Weights of a small GPT-style language model, trained from scratch on English Wikipedia.
Size: 14 layers, width 320, 5 heads of 64 (1 for keys and values), MLP 1280 GELU, vocabulary 23529, 22.6M parameters.
Architecture: LayerNorm before each block, learned positions, no biases in attention or MLP, tied embeddings.
Training: a variant of SOAP for these matrices, 3504 steps.
Each number is 50 + 10 x the weight over the matrix's rms, rounded and kept within 0 to 99. Layers, rows and columns count from 0.

# o: layer 9 attention output (transposed), 320x320, rms 0.095, rows 3-19,67-83,131-147,194-211,258-275, columns 64-127
# v: layer 9 attention value, 64x320, rms 0.0965, rows 3-20, columns 64-127
o194:56 69 48 53 49 40 54 49 52 49 70 64 46 48 47 36 35 46 57 60 34 47 67 44 71 57 48 55 64 37 48 26 41 47 46 69 56 63 54 37 48 45 37 41 43 68 51 63 37 60 54 44 46 58 61 68 55 47 57 28 36 64 46 50
o258:79 50 41 54 60 68 37 42 38 49 43 39 58 66 43 64 66 51 48 41 35 35 49 36 43 45 52 52 47 70 65 51 45 63 43 48 41 57 41 64 51 69 60 55 51 39 50 40 57 47 48 66 61 35 42 55 60 61 50 36 61 54 51 70
v3:58 74 49 39 61 46 51 47 55 46 51 53 41 48 71 45 57 42 33 35 53 57 54 56 42 54 61 67 59 36 73 45 53 44 60 49 50 40 36 56 57 73 39 68 47 35 48 47 37 46 57 39 43 48 54 66 36 54 54 63 46 43 39 55
o3:37 47 62 52 54 37 53 59 43 53 52 49 54 46 51 43 60 51 62 33 45 60 54 46 59 58 55 42 51 55 25 48 51 52 55 42 50 52 42 44 24 55 32 43 53 41 52 55 37 51 60 39 48 44 39 39 44 58 29 52 59 45 47 52
o67:52 43 44 63 39 51 25 54 38 53 67 27 56 49 42 35 41 31 40 52 69 58 48 50 38 50 53 58 39 49 38 62 39 65 36 61 56 42 64 50 46 39 48 50 61 58 53 46 64 25 39 50 41 45 27 56 58 49 51 53 54 53 35 43
o131:46 48 46 46 53 49 57 66 64 46 53 64 49 67 43 69 36 58 44 48 52 35 55 37 25 56 50 34 46 57 53 44 23 57 56 41 48 57 61 41 39 73 57 44 45 49 61 55 62 48 74 60 67 39 67 58 54 64 47 34 46 52 60 61
o195:50 40 60 67 42 57 43 49 41 51 58 48 61 32 46 61 43 57 40 41 51 36 75 55 72 40 38 58 41 49 85 57 46 41 35 54 39 56 47 57 63 34 68 31 48 44 56 35 30 70 58 59 42 49 56 32 57 62 54 39 51 52 66 50
o259:62 58 59 40 77 73 60 39 63 62 45 63 47 49 48 46 40 54 36 63 40 56 30 60 60 54 50 26 66 51 44 51 52 45 59 55 63 48 34 33 35 66 49 53 49 49 43 48 59 49 50 59 48 60 50 52 49 53 46 49 32 48 53 34
v4:49 51 54 50 68 60 57 44 39 59 46 48 50 40 39 45 38 47 44 50 47 57 31 70 56 55 61 50 70 51 65 47 64 22 37 65 61 55 37 63 55 44 46 58 54 53 41 40 69 30 40 53 60 36 59 42 60 46 34 47 47 55 47 54
o4:42 52 51 41 50 53 37 45 48 48 26 42 47 52 43 38 52 69 60 54 42 52 55 61 60 38 45 57 48 58 56 65 63 41 42 43 61 67 48 50 47 47 59 50 46 70 35 52 43 27 40 35 30 70 44 47 51 54 50 44 44 44 44 40
o68:67 60 48 53 49 50 45 49 58 61 28 52 48 64 48 46 55 52 54 35 45 45 49 40 58 43 63 57 41 63 61 50 58 73 51 43 50 40 51 50 67 46 56 53 40 57 42 65 53 60 53 42 48 55 44 57 59 46 46 43 29 52 39 45
o132:31 51 47 63 45 53 48 34 45 64 57 65 44 35 45 35 46 36 59 66 46 47 54 68 37 50 42 58 42 45 61 49 50 57 67 57 40 43 57 54 46 57 62 32 38 46 53 52 53 55 67 56 44 27 47 39 65 68 64 44 55 51 46 68
o196:34 66 26 55 59 40 45 64 50 46 57 43 66 60 57 54 26 46 53 43 46 55 45 61 42 37 63 49 74 48 26 52 41 42 45 44 42 38 61 55 41 44 51 48 50 59 57 36 54 47 28 35 59 62 35 44 50 27 39 58 46 37 56 63
o260:44 54 40 31 62 54 46 64 55 27 45 48 46 47 60 61 64 55 48 46 51 71 55 45 38 59 35 46 56 33 49 45 40 39 37 42 57 65 52 53 50 40 50 59 50 45 48 54 58 61 47 51 34 61 70 60 54 51 54 51 51 60 34 52
v5:43 47 51 44 61 57 60 54 43 48 64 64 38 52 34 49 46 49 68 47 47 56 53 49 65 50 54 39 67 61 71 47 27 40 51 49 52 83 56 55 54 56 54 42 39 43 36 64 59 54 50 33 56 53 31 35 55 61 40 44 49 58 52 46
o5:47 57 48 28 54 55 43 45 42 37 53 53 52 62 57 46 55 55 49 48 58 37 32 36 59 57 49 57 47 49 65 48 55 46 59 64 50 51 36 55 42 50 56 59 44 49 55 48 56 39 50 57 54 42 53 32 69 57 50 42 46 54 47 42
o69:44 51 63 64 55 42 68 46 56 66 35 46 64 39 45 70 53 47 64 49 40 61 56 55 50 36 45 43 55 60 51 35 49 35 45 48 38 55 44 48 62 30 43 55 52 55 67 58 53 68 62 61 57 63 66 47 28 41 53 75 48 41 30 66
o133:41 55 43 27 75 37 49 51 38 43 25 59 35 55 56 67 46 45 48 51 58 41 51 24 68 55 35 35 66 69 50 64 61 47 69 50 43 47 37 29 43 55 51 48 45 49 45 47 59 58 60 46 42 52 61 76 48 63 42 36 37 57 61 44
o197:53 66 34 61 54 55 58 58 63 36 67 37 52 43 53 44 49 46 26 49 55 56 40 51 57 53 65 66 30 33 52 48 56 61 40 59 54 63 61 61 32 54 57 48 58 44 48 33 62 60 19 41 38 45 44 50 51 47 22 51 43 38 66 44
o261:51 47 76 51 50 60 40 50 42 33 33 34 48 38 44 40 52 53 47 47 58 47 66 77 62 50 71 50 64 54 31 37 51 59 34 46 67 40 61 41 58 58 56 42 50 53 44 45 51 44 68 57 36 45 35 40 55 57 53 44 52 49 44 55
v6:62 37 30 56 52 71 55 65 47 58 59 53 45 65 45 54 48 46 44 59 69 49 56 49 45 41 49 24 54 45 60 53 56 54 31 50 62 51 56 52 37 36 76 49 43 48 27 52 50 31 44 61 50 53 47 48 70 54 43 56 69 59 64 58
o6:59 60 39 54 23 61 35 39 51 56 55 62 50 48 48 60 56 52 64 63 46 42 43 51 38 40 54 47 54 61 49 43 54 49 42 49 53 45 39 46 62 62 65 52 59 51 53 57 49 53 42 39 45 52 31 54 53 61 52 71 54 42 41 49
o70:48 60 70 42 40 46 61 52 54 52 35 53 43 46 45 50 42 40 44 54 42 59 56 58 41 40 74 50 42 46 51 59 54 42 46 33 45 65 67 78 74 60 50 61 32 50 53 45 42 62 53 36 71 54 62 50 39 51 63 47 42 46 63 48
o134:65 52 36 42 56 33 38 43 46 74 62 51 55 53 65 66 48 54 52 45 41 39 47 33 62 41 61 55 56 40 37 39 59 38 44 48 54 59 50 48 53 67 38 55 58 53 57 54 39 45 59 50 54 42 41 47 45 56 55 46 57 65 54 44
o198:61 30 41 45 55 49 51 64 55 49 23 59 56 44 45 41 57 57 48 45 49 53 67 36 27 67 48 52 41 57 46 44 44 53 43 38 41 58 48 54 29 60 52 49 65 57 52 60 46 43 51 65 46 49 45 45 37 56 53 47 41 48 36 61
o262:42 56 52 55 72 76 46 49 53 39 28 45 46 58 30 77 65 59 56 33 52 55 43 57 56 59 42 47 60 39 66 45 63 49 45 73 52 46 50 40 54 28 59 61 36 50 50 45 61 35 41 51 53 43 54 58 76 45 46 39 43 34 51 49
v7:40 59 53 50 46 43 60 54 47 41 45 42 54 62 68 55 35 52 51 53 71 30 43 53 50 44 44 42 47 42 56 62 55 56 51 63 42 42 44 45 44 63 38 38 30 48 46 77 44 42 58 54 60 53 50 44 38 39 72 52 62 38 53 51
o7:52 50 50 56 69 48 40 56 34 52 72 66 51 43 55 55 60 35 48 50 47 54 49 36 46 69 50 55 41 55 49 45 40 38 60 55 63 47 37 36 65 48 54 63 49 49 55 52 56 55 65 38 46 38 57 49 61 47 45 59 65 42 43 49
o71:70 63 56 44 41 44 41 40 55 58 54 61 58 39 64 59 37 64 72 46 42 43 65 35 57 38 35 54 61 45 52 61 44 37 54 39 55 46 59 70 40 64 42 53 47 63 38 53 37 52 52 59 64 42 47 62 38 37 48 60 43 49 41 64
o135:40 55 40 47 61 54 56 32 48 50 59 40 48 70 55 53 34 44 60 35 34 53 40 37 38 57 56 46 40 55 51 45 57 53 49 51 54 54 45 60 55 49 46 57 56 46 52 46 56 44 35 37 40 47 40 44 41 70 41 42 47 60 39 46
o199:52 48 50 37 49 53 46 51 55 50 44 41 47 36 43 49 45 58 48 40 77 55 43 62 58 49 58 63 43 38 47 61 62 54 50 54 35 47 31 38 47 56 56 51 54 49 73 38 56 54 39 57 49 49 39 38 42 41 31 49 45 39 51 51
o263:61 46 54 57 35 44 70 48 56 57 38 64 34 54 50 63 41 57 41 55 41 40 53 62 43 31 53 40 52 48 46 52 51 67 61 46 33 75 70 49 64 26 65 67 46 54 53 35 52 58 46 48 31 52 70 43 38 62 53 46 52 64 71 21
v8:29 51 58 50 31 55 36 50 54 58 49 56 46 47 61 31 46 46 71 68 49 55 60 65 55 50 48 58 50 55 41 66 41 61 39 32 46 44 58 50 57 52 58 59 47 33 36 52 52 43 41 65 32 46 37 48 44 50 37 29 51 35 52 58
o8:39 39 39 34 53 70 35 53 52 56 49 56 53 49 56 42 39 42 62 49 50 46 54 52 48 48 54 58 48 45 37 52 50 52 64 48 59 70 43 47 68 44 52 49 41 38 57 62 66 39 54 56 60 60 44 57 59 38 50 35 46 53 51 50
o72:58 43 45 53 48 58 53 56 63 47 58 43 31 47 67 48 62 56 17 49 52 53 39 66 47 52 62 50 44 57 40 51 39 35 52 74 67 59 45 47 45 54 60 42 58 45 43 43 45 56 45 55 48 59 51 62 49 62 38 61 45 49 50 46
o136:46 34 51 43 34 46 53 46 46 58 54 60 36 62 36 46 29 48 54 48 44 40 40 41 38 55 40 60 38 36 53 43 36 49 51 42 53 48 53 51 57 38 30 62 54 44 62 57 61 54 57 50 51 54 26 36 48 53 55 62 66 48 54 62
o200:50 60 67 56 50 47 63 37 27 35 41 38 50 45 60 70 46 33 42 43 42 64 39 58 35 46 48 46 49 49 49 43 68 74 49 59 45 48 49 55 36 68 66 48 42 63 50 32 49 65 41 58 56 52 44 47 39 36 47 38 52 53 51 44
o264:51 66 29 49 50 47 44 44 41 46 64 51 57 42 50 63 63 67 60 45 59 54 68 53 19 46 54 72 63 48 55 59 62 56 32 40 36 44 73 52 40 40 50 56 32 58 36 37 64 29 59 47 42 42 68 43 48 59 61 77 70 43 54 37
v9:20 54 41 35 54 51 43 47 43 65 63 56 34 47 62 24 58 54 44 43 41 43 43 58 64 51 50 47 42 41 49 51 40 61 60 49 45 44 61 46 44 50 57 54 47 52 45 41 46 45 57 74 60 39 44 67 62 64 44 58 76 54 29 49
o9:46 55 40 51 46 61 47 49 37 66 53 50 34 53 34 47 44 42 49 53 39 54 41 49 42 55 62 36 52 41 50 63 55 40 58 67 51 42 51 54 43 60 57 52 44 69 52 61 58 38 32 45 54 53 45 51 46 57 39 53 50 53 53 42
o73:38 44 60 64 34 58 40 40 37 42 43 56 41 47 54 42 67 52 66 54 50 55 55 55 51 37 48 63 47 68 48 52 55 57 60 39 64 36 36 55 64 37 50 41 71 35 70 59 58 48 38 47 57 53 46 55 43 44 29 59 41 41 46 77
o137:56 55 35 44 61 60 58 52 37 49 41 27 48 54 63 58 45 47 53 48 45 40 62 45 51 46 68 54 49 74 40 41 49 58 53 57 44 48 56 44 52 56 51 44 32 38 41 58 45 56 48 64 40 51 60 21 50 47 63 29 61 66 53 43
o201:59 38 52 49 76 51 48 49 62 55 51 27 64 60 30 41 45 58 45 43 59 35 59 45 40 51 49 53 44 40 54 45 47 53 55 36 55 59 71 50 53 51 50 47 68 55 34 48 57 40 54 41 63 65 34 51 40 42 64 46 59 37 43 47
o265:75 49 49 41 53 36 50 38 56 42 46 87 45 51 41 70 43 51 40 61 55 50 53 46 54 62 35 49 61 42 47 50 51 41 52 48 41 53 59 66 60 44 57 66 43 48 47 52 56 32 55 36 44 42 59 37 62 48 47 47 60 57 41 44
v10:56 34 57 56 40 58 40 57 72 63 52 52 68 42 51 40 51 33 53 51 45 35 56 51 56 47 69 73 42 49 37 64 54 58 47 61 56 48 43 66 56 58 46 49 49 67 60 51 60 52 59 56 75 46 61 52 57 60 45 62 41 40 48 52
o10:39 40 40 42 42 70 45 54 60 53 34 68 50 51 41 39 46 59 65 66 49 57 62 60 63 45 48 62 60 54 49 65 65 52 37 63 57 49 52 41 71 66 65 61 49 43 49 45 53 44 40 49 57 69 47 60 48 56 62 43 48 43 44 42
o74:44 60 45 58 66 39 43 60 51 49 55 54 49 58 59 36 64 46 37 52 53 45 37 46 33 49 39 50 64 42 40 54 37 54 55 43 40 65 70 66 40 21 57 48 57 62 53 58 55 45 44 66 53 46 61 35 29 46 32 39 51 48 56 52
o138:49 31 53 50 59 49 57 49 40 36 44 40 59 27 39 47 62 37 58 61 70 40 46 48 61 63 51 56 31 49 56 59 39 49 48 52 50 48 54 52 40 59 41 55 61 35 46 51 43 51 34 39 34 58 60 24 47 32 36 48 32 54 41 57
o202:44 40 58 54 49 57 51 49 45 52 49 59 47 54 57 51 42 59 43 46 41 23 47 66 54 34 66 42 52 56 54 37 49 39 51 48 43 58 57 30 60 46 55 34 24 46 42 24 45 51 57 59 54 43 47 43 61 57 56 67 53 51 59 57
o266:49 56 45 55 65 38 53 55 58 47 50 50 37 52 45 59 29 54 55 38 43 68 44 45 48 55 38 49 55 41 62 46 58 59 55 44 46 54 53 57 53 56 54 56 64 47 60 58 54 53 35 51 44 50 48 68 43 51 54 39 51 54 61 55
v11:51 57 49 50 45 38 47 56 49 49 51 52 53 33 56 41 55 61 41 38 35 44 38 41 46 63 46 53 41 46 63 48 46 48 66 65 54 65 41 42 61 44 56 48 60 39 46 53 32 49 45 49 45 68 46 50 74 63 56 35 53 50 53 69
o11:39 51 44 53 56 53 44 42 51 54 52 48 48 65 44 46 49 39 51 56 48 34 39 47 52 43 37 54 76 50 47 54 57 61 56 48 58 41 44 45 54 43 46 32 59 47 51 49 58 51 46 64 59 57 45 77 52 43 63 40 51 45 41 59
o75:61 61 54 59 38 39 50 40 55 39 45 39 43 56 58 53 34 66 49 50 43 55 57 49 44 45 55 54 32 50 43 56 61 51 45 34 46 36 57 62 54 46 60 50 48 57 59 43 44 67 53 39 49 41 44 43 35 46 60 55 65 64 55 39
o139:49 55 57 50 56 47 49 76 56 53 41 62 34 63 47 54 34 53 77 50 58 59 47 61 47 52 54 43 54 75 49 47 47 43 61 57 36 82 62 46 22 43 30 37 13 48 40 45 47 39 50 21 60 44 46 36 48 61 42 54 68 39 46 44
o203:37 41 51 55 43 61 55 40 55 43 40 53 39 28 36 58 46 66 52 51 56 58 47 43 52 52 48 48 50 38 58 57 47 45 56 54 53 48 43 53 77 34 64 49 51 43 56 59 61 54 55 67 44 65 61 29 53 43 44 39 46 35 58 41
o267:53 37 47 56 59 33 29 65 41 62 49 46 55 51 56 41 71 31 55 31 45 61 35 55 39 62 52 49 57 64 47 54 26 57 35 78 45 47 57 61 40 76 36 75 59 43 53 53 52 48 54 45 53 34 40 51 44 36 43 65 37 62 48 67
v12:46 23 50 62 53 43 43 55 50 49 50 34 46 45 52 38 72 62 53 54 36 45 29 56 50 55 74 55 55 44 62 56 60 42 56 50 42 49 50 44 53 36 55 63 42 55 64 40 55 64 40 59 54 30 57 29 39 25 55 37 41 55 60 51
o12:45 43 50 18 51 38 42 50 65 45 39 63 48 39 58 37 47 56 74 47 75 67 54 56 46 57 34 46 33 66 67 59 22 52 37 58 40 56 50 40 69 40 43 65 39 51 58 50 44 34 42 69 38 65 40 52 44 52 46 56 41 52 50 57
o76:46 54 63 50 37 75 45 40 52 58 43 50 39 65 48 66 43 58 62 54 67 41 65 63 62 59 37 57 41 52 53 31 60 50 33 49 49 49 55 53 70 49 62 40 50 39 38 73 47 43 52 40 47 67 44 42 52 63 57 44 51 59 49 35
o140:33 55 58 50 45 46 59 50 50 56 55 55 40 54 29 52 64 34 44 43 50 53 42 45 55 30 37 62 64 43 47 55 48 44 56 55 53 43 47 62 45 52 36 55 53 59 48 45 52 45 49 59 34 52 57 59 50 48 47 61 53 53 60 53
o204:51 47 45 57 57 51 29 60 59 50 51 57 52 40 41 54 46 52 57 69 49 69 60 59 54 33 64 37 45 40 54 48 45 58 34 39 62 61 59 33 36 51 53 68 64 60 59 47 44 47 45 30 67 62 60 69 56 54 37 63 59 37 54 59
o268:70 40 52 54 50 33 56 69 41 49 51 41 50 52 52 60 45 32 45 49 56 42 51 32 47 62 49 43 52 68 44 43 44 58 75 54 37 51 43 65 44 56 44 52 34 35 38 41 43 68 44 29 49 38 32 46 56 51 63 48 41 45 49 40
v13:64 53 57 60 41 70 58 39 63 66 52 54 50 51 58 70 46 54 42 36 55 58 55 44 66 51 53 69 55 40 56 51 34 50 57 42 55 45 54 47 49 27 45 71 38 53 41 45 45 43 58 46 45 35 55 61 58 38 31 41 56 31 70 61
o13:47 56 29 43 47 43 52 53 43 51 49 52 38 43 43 57 56 46 52 49 60 52 66 49 61 61 44 52 42 66 54 38 53 66 54 38 71 59 40 42 39 51 48 51 55 59 51 52 56 41 45 52 47 37 41 56 47 52 50 57 68 36 64 39
o77:37 46 54 47 60 48 49 51 63 43 60 52 47 65 45 46 59 57 45 52 57 41 45 43 31 57 63 58 38 39 48 60 55 44 30 45 48 53 55 65 68 43 39 35 47 64 58 39 80 41 40 46 41 53 55 74 54 50 49 54 43 45 51 51
o141:54 51 50 41 72 43 47 42 50 42 55 60 44 53 38 54 43 60 48 42 55 57 50 48 57 40 42 50 56 54 53 42 75 48 57 51 31 62 44 66 58 50 46 61 69 57 63 46 60 51 47 55 52 46 54 31 16 52 41 53 45 40 56 45
o205:55 43 56 55 22 42 39 60 62 55 54 56 54 31 48 46 61 33 73 28 50 45 57 50 53 43 56 64 41 36 53 37 55 56 51 63 46 42 54 33 46 41 43 58 48 50 46 71 52 47 49 52 70 63 52 58 58 52 49 48 42 61 41 26
o269:55 53 55 44 27 69 44 50 39 33 60 35 71 64 56 31 52 44 44 58 41 65 68 58 44 74 37 37 49 60 46 56 39 40 67 41 55 57 49 36 50 64 72 31 65 53 37 48 40 46 55 56 50 37 47 32 45 61 72 57 36 48 36 49
v14:53 53 54 62 49 39 51 34 36 46 42 35 55 71 57 48 40 42 59 59 44 41 41 40 44 53 48 57 27 48 44 68 48 43 59 54 33 57 62 48 57 54 60 46 45 61 56 53 59 43 30 50 59 36 42 53 44 49 47 61 38 54 46 48
o14:50 43 42 59 52 39 58 63 45 50 48 57 53 31 43 50 55 65 55 49 49 49 53 50 42 48 49 56 43 47 78 51 53 50 45 26 41 45 61 58 49 66 44 70 56 47 61 50 41 52 41 44 34 43 51 49 46 54 48 38 38 40 39 44
o78:46 46 54 56 49 28 43 59 57 42 47 67 66 53 42 47 46 50 42 49 46 40 58 53 54 52 56 58 61 59 40 44 47 48 50 61 46 48 55 44 43 36 51 41 51 77 66 38 51 67 59 32 48 38 62 48 56 45 43 47 47 81 47 46
o142:40 49 27 60 49 56 48 57 49 37 42 47 45 43 65 61 37 58 44 37 45 39 61 49 35 58 41 44 58 49 34 72 51 43 52 38 35 65 59 58 63 53 58 56 38 45 49 55 46 59 48 56 52 34 54 56 27 57 32 53 63 42 78 47
o206:61 57 63 54 42 51 51 33 58 70 54 49 49 53 53 37 57 61 46 46 35 53 39 54 48 53 51 59 19 59 54 52 44 63 53 70 42 41 37 62 25 51 62 29 50 63 43 66 50 59 42 56 55 33 41 57 55 49 37 49 30 44 60 49
o270:55 38 49 37 44 41 51 55 72 56 42 33 47 48 36 41 56 55 55 55 52 45 33 53 43 53 43 55 67 45 48 55 56 51 55 57 58 56 47 34 49 45 39 39 44 34 40 50 53 53 56 66 49 68 39 51 51 42 79 49 58 53 24 48
v15:48 44 59 46 33 45 53 55 65 65 66 57 64 59 57 43 42 63 48 59 43 63 44 59 36 63 62 53 72 47 70 54 51 55 47 37 51 44 45 47 53 46 56 60 28 53 45 62 45 46 40 46 60 49 54 33 75 67 48 42 61 44 40 66
o15:41 37 42 37 54 62 57 35 57 48 38 51 47 43 31 56 48 57 43 61 59 41 68 44 63 56 43 52 44 48 41 53 46 52 62 56 48 44 75 50 50 54 51 41 34 43 59 45 56 45 48 56 45 58 63 51 52 41 57 60 44 51 37 60
o79:54 27 42 43 43 50 59 36 58 52 49 35 56 34 57 36 62 51 61 43 61 56 53 47 48 36 60 63 51 52 40 58 51 63 53 62 27 60 29 59 38 68 46 63 53 45 36 35 43 56 49 66 65 41 49 47 49 54 36 48 46 72 54 41
o143:57 72 45 58 56 46 39 59 38 36 42 58 30 62 51 51 59 45 50 32 39 44 39 53 59 48 27 44 64 44 46 57 62 36 41 50 42 74 70 45 72 42 54 43 43 45 35 59 49 51 38 52 39 55 50 49 48 54 58 43 62 19 33 42
o207:50 43 40 42 48 47 60 40 47 46 65 53 70 50 36 42 64 46 45 36 19 39 54 69 51 45 59 61 54 43 58 26 48 50 35 43 58 50 47 37 58 47 50 42 59 65 60 51 53 50 52 36 47 59 56 52 48 48 56 43 48 44 51 41
o271:49 67 51 68 43 62 49 67 43 47 55 44 47 52 47 58 50 31 29 60 41 63 50 51 34 45 38 36 48 36 56 61 43 54 42 57 60 21 38 58 52 39 63 74 65 31 54 44 35 53 45 38 40 41 48 76 55 53 46 34 60 38 59 63
v16:51 56 51 48 43 42 45 50 58 56 57 38 37 55 49 44 51 53 59 66 58 59 32 51 54 52 60 50 53 53 55 35 53 46 51 57 42 38 42 72 43 40 64 40 43 54 44 57 47 65 63 57 48 48 52 47 44 53 53 43 56 48 57 62
o16:39 39 61 62 62 55 56 41 49 48 56 51 42 60 36 61 68 39 43 38 51 37 42 45 50 48 44 51 48 39 61 32 53 62 44 49 51 29 60 63 55 59 49 50 42 40 51 50 54 56 38 42 46 57 71 39 43 56 54 66 58 58 55 43
o80:53 34 34 50 65 47 40 45 67 55 41 22 45 63 69 53 58 54 47 45 59 66 34 65 56 48 50 60 40 56 48 43 41 30 52 46 44 56 47 41 60 67 41 59 52 58 40 41 37 56 53 40 66 45 45 58 54 41 46 51 52 53 53 55
o144:46 52 55 51 28 54 56 76 35 66 60 75 43 39 46 48 41 55 65 58 56 53 70 42 50 40 39 57 36 54 44 60 57 60 37 55 37 36 63 53 36 49 47 71 39 53 55 44 44 22 59 43 54 51 38 33 42 49 59 40 46 52 62 49
o208:53 51 45 49 62 41 48 67 61 66 54 63 56 44 42 58 57 48 51 55 40 40 47 36 34 70 50 29 67 49 38 54 37 52 60 47 59 53 42 56 57 43 59 43 61 40 51 61 52 55 62 46 51 55 48 50 57 61 32 59 42 39 42 56
o272:55 55 68 35 37 62 61 41 48 57 43 73 48 33 57 68 56 53 58 56 53 42 56 50 47 46 45 52 38 51 64 53 69 50 61 52 44 60 42 39 61 42 42 60 61 54 48 49 52 48 57 63 50 39 55 53 51 64 71 53 58 54 60 62
v17:45 62 64 45 59 55 52 61 44 46 33 59 45 37 68 56 50 42 72 51 52 34 38 59 55 55 47 70 38 43 39 54 48 54 35 71 49 49 53 52 49 59 48 61 59 55 69 41 42 44 48 49 49 47 35 52 42 46 41 44 43 58 59 52
o17:58 55 50 45 45 44 48 54 65 63 44 59 37 57 51 42 48 52 38 56 66 38 56 54 33 34 49 57 45 47 53 57 34 49 55 55 47 53 56 61 56 57 59 50 43 47 38 52 42 36 48 42 49 42 64 60 55 57 59 61 62 52 39 58
o81:52 43 40 51 64 57 60 54 70 50 36 76 42 44 43 34 29 33 62 53 18 61 54 53 42 40 64 28 52 57 57 56 63 57 56 40 50 62 57 57 62 41 55 54 52 57 51 60 50 54 58 68 58 55 48 59 28 40 43 57 46 44 60 65
o145:50 59 44 45 39 49 44 42 60 44 51 51 51 49 40 60 72 70 44 52 66 57 35 60 67 47 51 51 53 48 61 46 46 43 43 33 43 43 52 45 40 65 42 32 60 45 39 42 44 51 54 43 58 56 46 31 53 66 45 41 56 40 47 53
o209:42 53 48 65 32 49 46 56 25 68 43 30 50 48 55 42 54 49 59 39 63 57 60 53 48 63 61 37 37 66 44 59 56 39 48 62 56 35 28 65 45 51 56 40 48 55 71 58 55 62 40 54 45 44 24 41 51 69 29 59 52 51 59 58
o273:54 35 55 54 60 44 35 29 55 39 59 51 44 43 48 54 64 53 40 50 56 47 50 36 53 52 39 48 50 53 41 44 66 46 42 53 51 48 33 54 31 60 55 39 56 51 41 35 32 56 48 58 48 56 47 46 45 53 57 49 52 45 68 48
v18:33 63 62 54 56 72 62 47 48 62 43 34 62 48 55 52 40 43 56 56 43 38 43 44 37 66 40 64 37 47 52 67 51 46 33 67 51 55 48 57 40 43 57 74 46 57 48 60 49 55 39 29 48 59 53 68 37 55 55 48 63 41 43 58
o18:56 45 47 49 31 41 59 51 66 57 50 57 52 68 75 41 47 53 41 58 55 54 45 44 45 51 31 59 67 54 43 60 44 52 57 57 48 42 61 51 60 45 45 46 56 61 50 55 37 51 73 45 44 46 69 56 51 55 49 36 50 42 60 35
o82:35 37 54 35 33 51 51 47 50 65 56 69 53 53 29 43 46 62 62 36 59 62 64 39 78 62 60 41 55 39 58 40 54 61 65 63 46 39 40 36 39 62 48 42 65 58 49 38 60 25 33 57 59 41 59 59 68 57 59 53 51 51 54 43
o146:47 48 42 48 38 50 46 48 51 41 67 46 54 46 50 54 73 36 50 37 51 40 44 55 51 42 46 52 47 71 45 64 55 44 54 58 43 53 56 35 48 47 42 44 45 45 43 41 59 62 40 43 50 63 40 51 52 46 47 62 47 48 50 21
o210:48 54 51 60 44 47 61 39 47 62 30 42 31 48 43 58 44 51 72 43 38 59 31 49 47 46 51 40 54 54 52 29 43 57 50 36 33 67 44 47 69 50 42 56 49 47 27 69 37 52 55 61 60 45 54 56 42 61 44 37 46 44 44 55
o274:70 48 41 64 53 44 39 55 73 53 35 53 36 55 34 48 58 65 41 57 60 53 46 48 40 66 46 52 32 46 59 68 65 39 51 37 54 64 69 79 52 43 54 44 40 40 61 49 39 45 54 59 48 50 55 32 52 35 58 58 51 72 57 73
v19:41 72 42 34 41 54 48 44 37 44 52 38 47 45 58 51 46 59 58 63 53 48 65 47 60 43 64 47 72 45 35 62 48 46 52 41 50 47 44 45 75 53 50 60 39 47 58 56 48 65 53 41 41 58 47 45 44 50 51 47 45 50 46 50
o19:59 44 28 45 40 49 53 42 51 54 56 43 50 62 52 64 41 65 39 51 42 58 41 49 66 49 50 71 51 41 51 56 42 53 44 30 50 76 47 38 48 39 25 51 48 58 55 58 56 63 45 75 45 37 69 48 52 58 61 52 38 43 48 59
o83:33 44 58 68 52 66 48 77 55 37 39 34 50 45 60 24 48 50 33 48 52 55 47 42 57 60 49 51 39 43 37 42 55 51 40 52 57 39 54 65 51 59 40 35 69 51 52 55 44 54 45 34 67 43 43 66 53 45 52 30 34 54 55 57
o147:26 41 54 56 60 46 44 49 52 46 62 64 50 48 46 55 42 43 54 45 48 33 43 34 49 62 62 55 55 58 48 47 63 55 71 51 49 45 48 54 38 51 59 44 52 57 47 66 48 39 60 53 59 72 52 56 51 50 66 53 30 51 57 28
o211:37 47 54 42 52 54 60 41 42 49 47 55 66 49 57 65 70 34 48 51 42 44 63 53 48 48 23 52 37 54 52 54 49 49 40 45 48 49 45 46 38 54 42 64 38 51 58 28 59 60 56 50 47 67 52 32 49 51 45 54 58 58 55 62
o275:60 51 55 29 64 54 62 48 60 53 39 48 44 60 50 62 72 48 71 53 55 48 46 65 47 75 42 39 55 53 47 64 47 49 60 66 53 55 61 39 46 42 54 51 50 41 53 53 57 54 33 46 46 56 67 55 57 42 54 38 67 44 51 41
v20:49 43 73 53 50 48 68 52 55 52 60 48 45 47 38 48 60 57 34 43 54 56 60 53 37 71 50 51 44 38 45 41 55 43 49 42 43 54 38 39 53 40 68 42 57 61 41 35 50 46 50 49 55 33 59 63 44 32 66 31 54 48 58 39